From a checkpoint of a small transformer trained on Wikipedia: an embedding shortcut.
Each number is 500 + 50 x the weight over its row's rms, rounded and kept within 0 to 999. Layers, rows and columns count from 0. Numbers have three digits each. The size before them is the row's rms in percent of the matrix's.

# layer 8 attention value, 128x128, rms 0.148, rows 16-41, columns 0-127
095:426561536555559525449416528470515452488472418520512523475568553549529462513529510469484614502479388505535507522472505385563427555613589446514540506466447542433574474551444549453643509479511570462478469470527524540514429529456493492405484596443524426513518452471539482544470555507537437489477589534489621538457560577479457522445471525593512467554499513440460450477531492447521455471488
091:530446602539525506482510471561446508531514453434557473488499516532451437449442555532606628524441492471452526528440490582546416490508568501473516523498503531545486493474518468588557549480548503450446534489585560484562482524411450596453419554519521482624527506459549459513464405485432500516540493464566474375527478450489506507536504616543494557404491468498495524366465504437525426516539
078:500515470387475488556548489437552561513499581486519437544418469439478582545487494495431393516481610483458445439545539538465519463402471543460466502516587544514445462509536445530418423528512463581539537526413426481433499491487484485567480510489429498515515542532460542521508438517444464450482422416545484531508501408549566462622541515436472482512442505522540531528392473623487571522584
119:475541551494499518410454576422508458476431421518506496452544564540484458515476538440503529385511452506478554538428632497542506567489538471531480447471448458595571596494480496578513500481439524474498454507570467538541452552359512551469472575422560500481563454521413550529485534506573459499415526697559529519525453505513438542469515491493514482503503471468477463449577490468440474512457
105:523420508520526494547478469490459527513483410495471486515482425536438490571554529534612628488435421511517540446444488499545408563619575487439516455480492589474498444484525447482604450497405571487475493498548552537585482531515431538438496526485508500440500521460625521497482436514487515540463534502455585385493576518524456527546498588490496536480457435453467595430385496466502451536487
087:556476593538485511584551501591447506465470452449567513491511552466510491364463477443505503592496486489405519545436401580535440498491572503496531521539518505512445522519505513516502598502679530429395514425595500454499506490517471549513502551487450443491408473516464461536484427502474491572630509428532405406564509493479467508533497553490530492483541487509515448414507477456565461529482
095:439422510611510513470517467543449493552533466486524527476502520564452438458473557554640675489451448501496520584459501557501380475559538475441530510465495515547519490528526459573573565490560479463445508502563580494601489496424494532453436555523534524592531539462532410472486455468490515514515509492536515456449448455493495477484504581592490630418497480476471513439467525419576440498465
086:510477436413453474562598443547482572530569595509463520561446478465470563541525515564498419498524620490506491452541463561455566430487450536421478526502572464535414463505522453496365528526502430531549543525469514435491515452558513445589520397590425572438492541549484511427586474498458549501512457466471467522489452448544550470523483495416476554457470443499519567512394492522498598551483
088:536553506376492491537516458467512537447506540512506465563452466424549562514533473494378385573517591498496426486510501503516520485421494515516463500515567564419458449454499491449469424529487523530549476497451402484455481476548456496512534513505437470446458477523488559526529405509465427461546494346503517511537589536516570480605507483402493363522466513512539471566426474578462552459603
084:472527420462482510453481485384563527522531577505435478509490466474432556591515475527498442447472559525573477408553538454441610492460421485475450452492506460533513489523503513494461438506353455572616497564424511505439527491522552456512523444521507575453543533515443574481504582526471538446373467627490509582472488431560503500457510448418462469547490505477509537574513516540405562513493
094:478585490451475507575534532495515546558574620573428501553505488503533538499551479586377447579511550530480433487576416471464512388507426467475481491432510519523418476464473504481455483519561449523563441568511429453485500459500534511538509464543523502453479544574484376501523479518525475458485471354486487537486492500516487410582545442461462470422458469479523466513416526583399561407461
073:519574500354448557543514486438557597509569602527466479529455469448593522545504465568354428544506574468531447394569454474466569483426425489502449453519529527491451495462449547455461429521472474583571514543388449474428536469533514460549516464522481515469482494519481506516559466519487512463474452443456526530487525453512536483554522446409463426488492509501530491525451475592395579430524
096:459533498488453475476569514541531520540600622583464520522443488528546520517498489589466444516521588494466509522552449546449575426432408498487421466470525411572399540439516510525388522513545429532567485605484480469504527463481540498613493403592499570473521526534436397470572503515545520485523460474511463491472406459518505456508498412438530551397478467497517473496494537565428534448461
110:585484606474505487457440502451459496431412414450574437503514513485452472436457510455537542477465536482456512549450585605563475568408582525542495491568534545524517528446496446571530462497510541500447519443575495512493502555409433588434446573452541436587543454442479591541447393465400444508513482512559487431603516468506491536538512572476474433500507528500498520451504504488466432540588
106:580408542563483477593566476593467503483530499448524518470462500474444455433439501464561467533513526489414522432495400549469496482530497519487523501569491500545438492559527536554467587500662522494418581429580554485473552508554496542550522477508439523485430509509486486458517517496458595518600464469506341440510424433503464486497497531493510581483543539566493487402530470464566481610465
104:505567511485474498470561510472533475473557614548460489501461534461591543490491455480412365530548568502451515542513526533472593435379424518521451470493525368541450578470508517551385515515552422496541447535488438473438514483488561506589549446541461523483499487595387453516544493540526463457552490496536420550511446485510497497520491410428547457508499521534538411539589487583440540464484
093:517495454463548468418474460450521464469420461451506425498501474430546549515501470436433446448514545494525473541502595506523548535356503527535463518570550491400518492484485484444490455496405501515541518444380503505428507508506476423480503493482475442566500484458477635487496466456470450507530513478486540574488562538481631552484482498472526424627514529498527509660544440535570522488622
117:483389472562497475484509497543493545544562523493472531477477454510378485534491515539631546481455572532479613451534447513459549450545460469444513484465499444617456504534508492552486584499530457499440531517567576481546563504494556539514497441546519585506483549454504438469509569498461610513472473617486403474467387428543447497444477517512445629437472494487473612459494560489492495571449
094:594496496434460423539499463488495559457507545498479450548451406441493556530522476508459390544494652501437471480537484571484584460404468552523477462522584493485403471449483462472414458522486465550509494508503447476452563490582488549563541434518458515485489493504531561528498424523402515496576436383476422464547517461569524509570505465402476421541470543520528546565436525611459539509547
117:595409532524483435610575462562439545455534492461511460519410453483433508461469492505568441531487557487445535442503440612499498499502503538469505482563545494535413461500531489543426551519580504525448546465592509473487573500552457565562518465530447532462467535482501505476527431486456561525588438429510394399543436412542480481564530559392467556473490514521505583400417490487495482589497
092:511548500454519498422489492462528425442495550481501455477462456449633515481436467493362408576525557490521459534570552513497551490413437527576491555534538460429513513455500524455482432501545491546514461487429444509413538513551525445516514490510497442606495470494515513528498476457484392442554501382497484566533507506488548509510492463567509386551498571575535456625592495554504517421609
096:558399554564476487560528479585459493479463449434578510479483534468380454424443505430594506508500546485406515485463459591507471490494554524495555496561502530540446501555526476582501587498632509461405618424578548471478533527516502561506491521476465513499443508471480499453468499487398576511569456476531381435556460447505469504505508551519492584506525530548498527429519497460597469603461
098:455577507452476490388496520411564473518568608557454486493488482519542504510468484561405475505514589510490455601571563541467577430417405472536467482445520385543463547453496453529427466507555426554542424561490428469463514489440569492567523469537538541556575514530437425496545508487504424430475476467552492606495439470504487460481524433495484475466447527515518444555551534567428544404483
101:515422510547532509452411509440482467470458400447529486440541494523398435556476505441569583404460477498535528436483564431508497581543543484522534478529433511518616493548483544485603464483415562509475546468491560545500511548489534522427505549412547484539540482419537624514418587480472560488399510628470518512495503484489442543441500549559444498541517568527471573506568537460512446558534
111:517389506501471503642545487569419566520479458493534525521477481503403512489544540535622547512478480495477542440445428567504406503572576526404498498492522583546455470490561447520501523498501498479481537490570536485571453485494449527510472505512494544440463535502529505465511455534460558577515473496501501359542494470524487478563515590468530592396484418474486573385346493466519480570460
095:523487525537499523451438502484505417423434403481492509416552516543499424531515520421538543407534350527547540472456555445530456605593532489529527451525437502460586505531509529479571508471435588470452499446528507616537493528516489485465526511435496502417488464489516589513488570480577502490505548608446558486450535560461434551416485492553535480585561514553450493484597465417502432537465
# layer 8 attention output (transposed), 128x128, rms 0.163, rows 16-40, columns 0-127
106:429431496483466424444424555548580456517457482516605562478460426482511572495533514425511364509539574522445508495524480525453528492492517433497522503523559490633450501436555477553460439516437511530563535506508508526507414491456493529493470486490505650475623488465575558473515491514439494436469486433612501475505503441518523577539434474560560542438459535552473384439467481532558566505511
095:478453502489461497474517546525575490478588548523412532495485455532494540549558444488462396454451505568548522442466581480383555528432461536451455377486501501572424503503492414513440380546439552549559438563460467485531570389528562478567555472562480579441558581539507482493467545443523562419434447479493550505474554490526486554544474493474524481546434576514486459578572461541461537459487
091:564565501584553553535545445515420521480498532481436503503526552540454405514459509527492623503500456474500533546422469477580539463488510492508518573499432502408571552567445584450540571478526445423422427468553492511497603506507525479503536473456513387535316485500463412513450548507549528561537530550481492502496477526529420424412538499487456515559512470468544576529546505451455399490498
111:413413481472518512513497554584535428489489505504575562504410406475564553489522499511533347490491544534507467413529379478440441541514538449501533460542526570549489494450533500470497417551468589571522509498411568538542412442513501484515517465522510565478619481455613530506517507475417549443478497419450508470481562485474536535532465560571564492484460551572481438460460437560574474481546
109:481519586471461521422451562563635483486525552511586580499523546522607468473405496431437449501506527478472527509464589516434588472417487470484424444544492484587440604476456432533447461485519421518594475493455505424460484510423547490475473515477549530482612501522472491452478478511506532430477408508649504488488479446522508524509454472527585493494516542501528404510549444563481498422540
086:474457392479498484439526555460531497539612522521408497447519407509414524519576438577515471427481488537535478497544652512396530482473433516451505446485488485565442448513452386518470396586423507532450471537487473468521573394587547479546526483618524584503537591516518486491500536408517524478478451489481485582487529538481501545489492512512484461541410562553483490555546501498478558515459
102:496444575437455460437503501502547492445543523549431505480512477516541532521547416437456396541453565541524525441506530491393534547470473566481430342477553481585429477468518438539468409504428566575610489562470483484508512462497551517552542465573505571417590574561500536491479478470472532433444479479527537422496538464510519575609482448443559489527477548486457449541566494565460540450533
101:587558524504507559499537442438414526456489501485440432505563573506510397523406488533473692536470439467528518531477545498564500489498502563548435519491462461392546522534461524461527582455557454447444478469519508479473578563512528504473514528486523332523406519519420459513489493486568474569574528564455507526508474520477457464461558478446481482520566479452519593576544560459420445489507
094:528548428598570516519511502504488543534484522471483466503502498530415445535438535493503598471522457468459546555437506502576552446489496478503527615501428473449525552591448563454502594478535400410406465457550496496505568497503527484466518528393500437574333458512466422502451587510534524551528525564513446584484446518562431457393484498532445549510493473484541574512519495416475456550465
088:558539557514500540563482429536424523465420472479548515526499588471565422479405562488505601545508485471489511521476381488601460494523568495560521570499471538396578543481528594479576588452609483430506539440500519519472466601445451492458493528415492362501436441458495464504538458576538477545543531513471520444508466493490485423474580509476494505482597441448548533475474518462526432463543
097:566506496526528485476557402475437499445480446471442375483510566471443425538431458442533625489498480451488562553465551522560545498506516573589461551508492482398500510589496577520517611449529461464433578462512540488527560559519473483513487453457451426542344460535418511501451485539543516572536556587461494532483441477525513512456449441479476544530534457473512525546560552436581438527555
087:558531470564528539547538433518420548495459448445510467534515577495452444506466532483514607460534439465507559559449488516607526479480520494549482614525440474378549566564485594471521618446537444403445494459529554509516553561475455474462482527400469394546333455495472449493485504560572495574542510556488510550506452507547468456452525474467467514505546450464540551507486525423515429516486
108:576498496512541546523584425477398498439495443475402355513520542473482447541463470510515599474473436469547563508502519469501446563543507597547427504478493491362519498537518544469529592427530549477444521499472565479564563563528456501514470480485465386546380480560448496534472460504542493578526559546373528515490503516493542521523502512413444515518536445440468584561542571481487437524524
103:423493431544506505560490565571601490544578564517465606537463445532492550516553515506474386467499508574506475412458483457424527491458486438425550453510463557581450495520477461458486375591458542511525421530458482505513520348525574425541563484498496578477498506518557427506486596454514583413438462436498518545458548528523467480486486539582511474509427549563538475520520408511505519483481
106:522513472451452515488509499431471502517622516522412527481607505490449523480602460596506518418521448511542458518584671503402483491493426564460496445463464504461504450488450375539511432557460511525475500551499432412494570426559509490535520492650553496499552573507472489514475487434528508496470441520460509538535552577435509483485553543461459404567460516507489502577546562511449528467475
114:541465421535607531565572469471388506490492474479405385493465450478441474531494500565559575459450461476525518508543454471524406523559520539530527562458468515386539452537526554440568565511533529464377521485500542511570513493581462518521527481497462416571389499505520489532493512507498499597525590513335476527497513544462518499484508555451390509532477470466505609513492551452516457546490
105:480572474589541484614453534490509588597448537500534563565459457533500515478505572566465496577474514512453507497461352496599490445527509411424589584484479479539531495498489554431518519501499469444474408492573472580497475490478523506483538567399516491525422445465533449550511557540481458521520529457528467481512483520540451407466533518539459556420493438471564614427437450466424509542409
121:567510590397434540497502435461476480407519468547466490514554630485588491467487462517463570544491473490517490520531571502473427531514547600535450407465507502414505516448496421505502453504551545519512528506450433419485477514492482467537491481584520390432552509551432521551537390537572458502525513507440562434498540527420524486554585480434529406528565510454528474601570542539492510416592
100:549582478562544545557537471501496559513568512482432473536532579532465436518446525530494632481487431468472510539456540476548490465502509503477519563465415512414508518583437529448551559497567436419395468458531463436491553486523507461488523517456504377553345461544414416536465538510598510569525530557463476570464460543498477424421533522498397483537519474453561585544549508445493468521488
110:531569484487482569493522494455503522505611537504396510498611551530487451489521470557468567447492414489553480505537660476429517486467434566461462459486437506438500504532423396479522464558505475473479469531472466395471601414543560455521511491556554424558468542549427435525437510447536539505481443560467495557494516575464487459441541527494468423579480512472552528615589540496439495430487
099:475539435597601455612518498461470542581469476476478450560463462526400584499601548481521480486529470495473505525459402511572459504543516463451589607481483484477527457571520568457507572512499516426457465528587462541517468440536483495522522494420444507520343451525493505525463533541484465559487564499468469535538481578559495461487493523497376542499459428465525587447441505444474540575396
094:509508472467446499495494504451510500510639541541399571491564492500455527505591445587503495461510490551533459483550621478400508466497423533442523413465477526518466455480440380530502387560453516543476472536485414434477570409569535486531549493649563536458558584496506465514507516411538519457464451485470515528518560564453485470485553539494468409555445555543493490569566522520450539472487
101:520484484556581487607559422503421495453442436480436373538455499480466503530501489437538517511496495479499523498486364465532439559573548548540529544484512511409509454555544615444547585461509588454445527480490525548532474496555468502541538466428427433516337436569500519557461496531479512560514626487376512489508520520518521510538477515458423530521506437466488568509531538452552461523528
110:454502557475431490518426523566561472525497516514628679531481537509582565439557551476495383515554549546470454476504433506492472503487537430463553476536524550569504522409527456523502412553515530520598497495492452502451396460435477479486501528506519578413624479460548514497550460526479500420464460437575529436510528498482495454504542530538556437470523525536523400431436440547528538438518
113:525508546450462563382518500495531473456577561505434514446557547514546423514432446515448570481473474500546516497480658502424591497411452534505402405516485488509465563508403431521463462484513443560549448516450507426452610525492580484497494504569548480489573580523443462454499508442552537451513404545552517520468501464489467499476507479492581465549518569511506450580585469555423464437549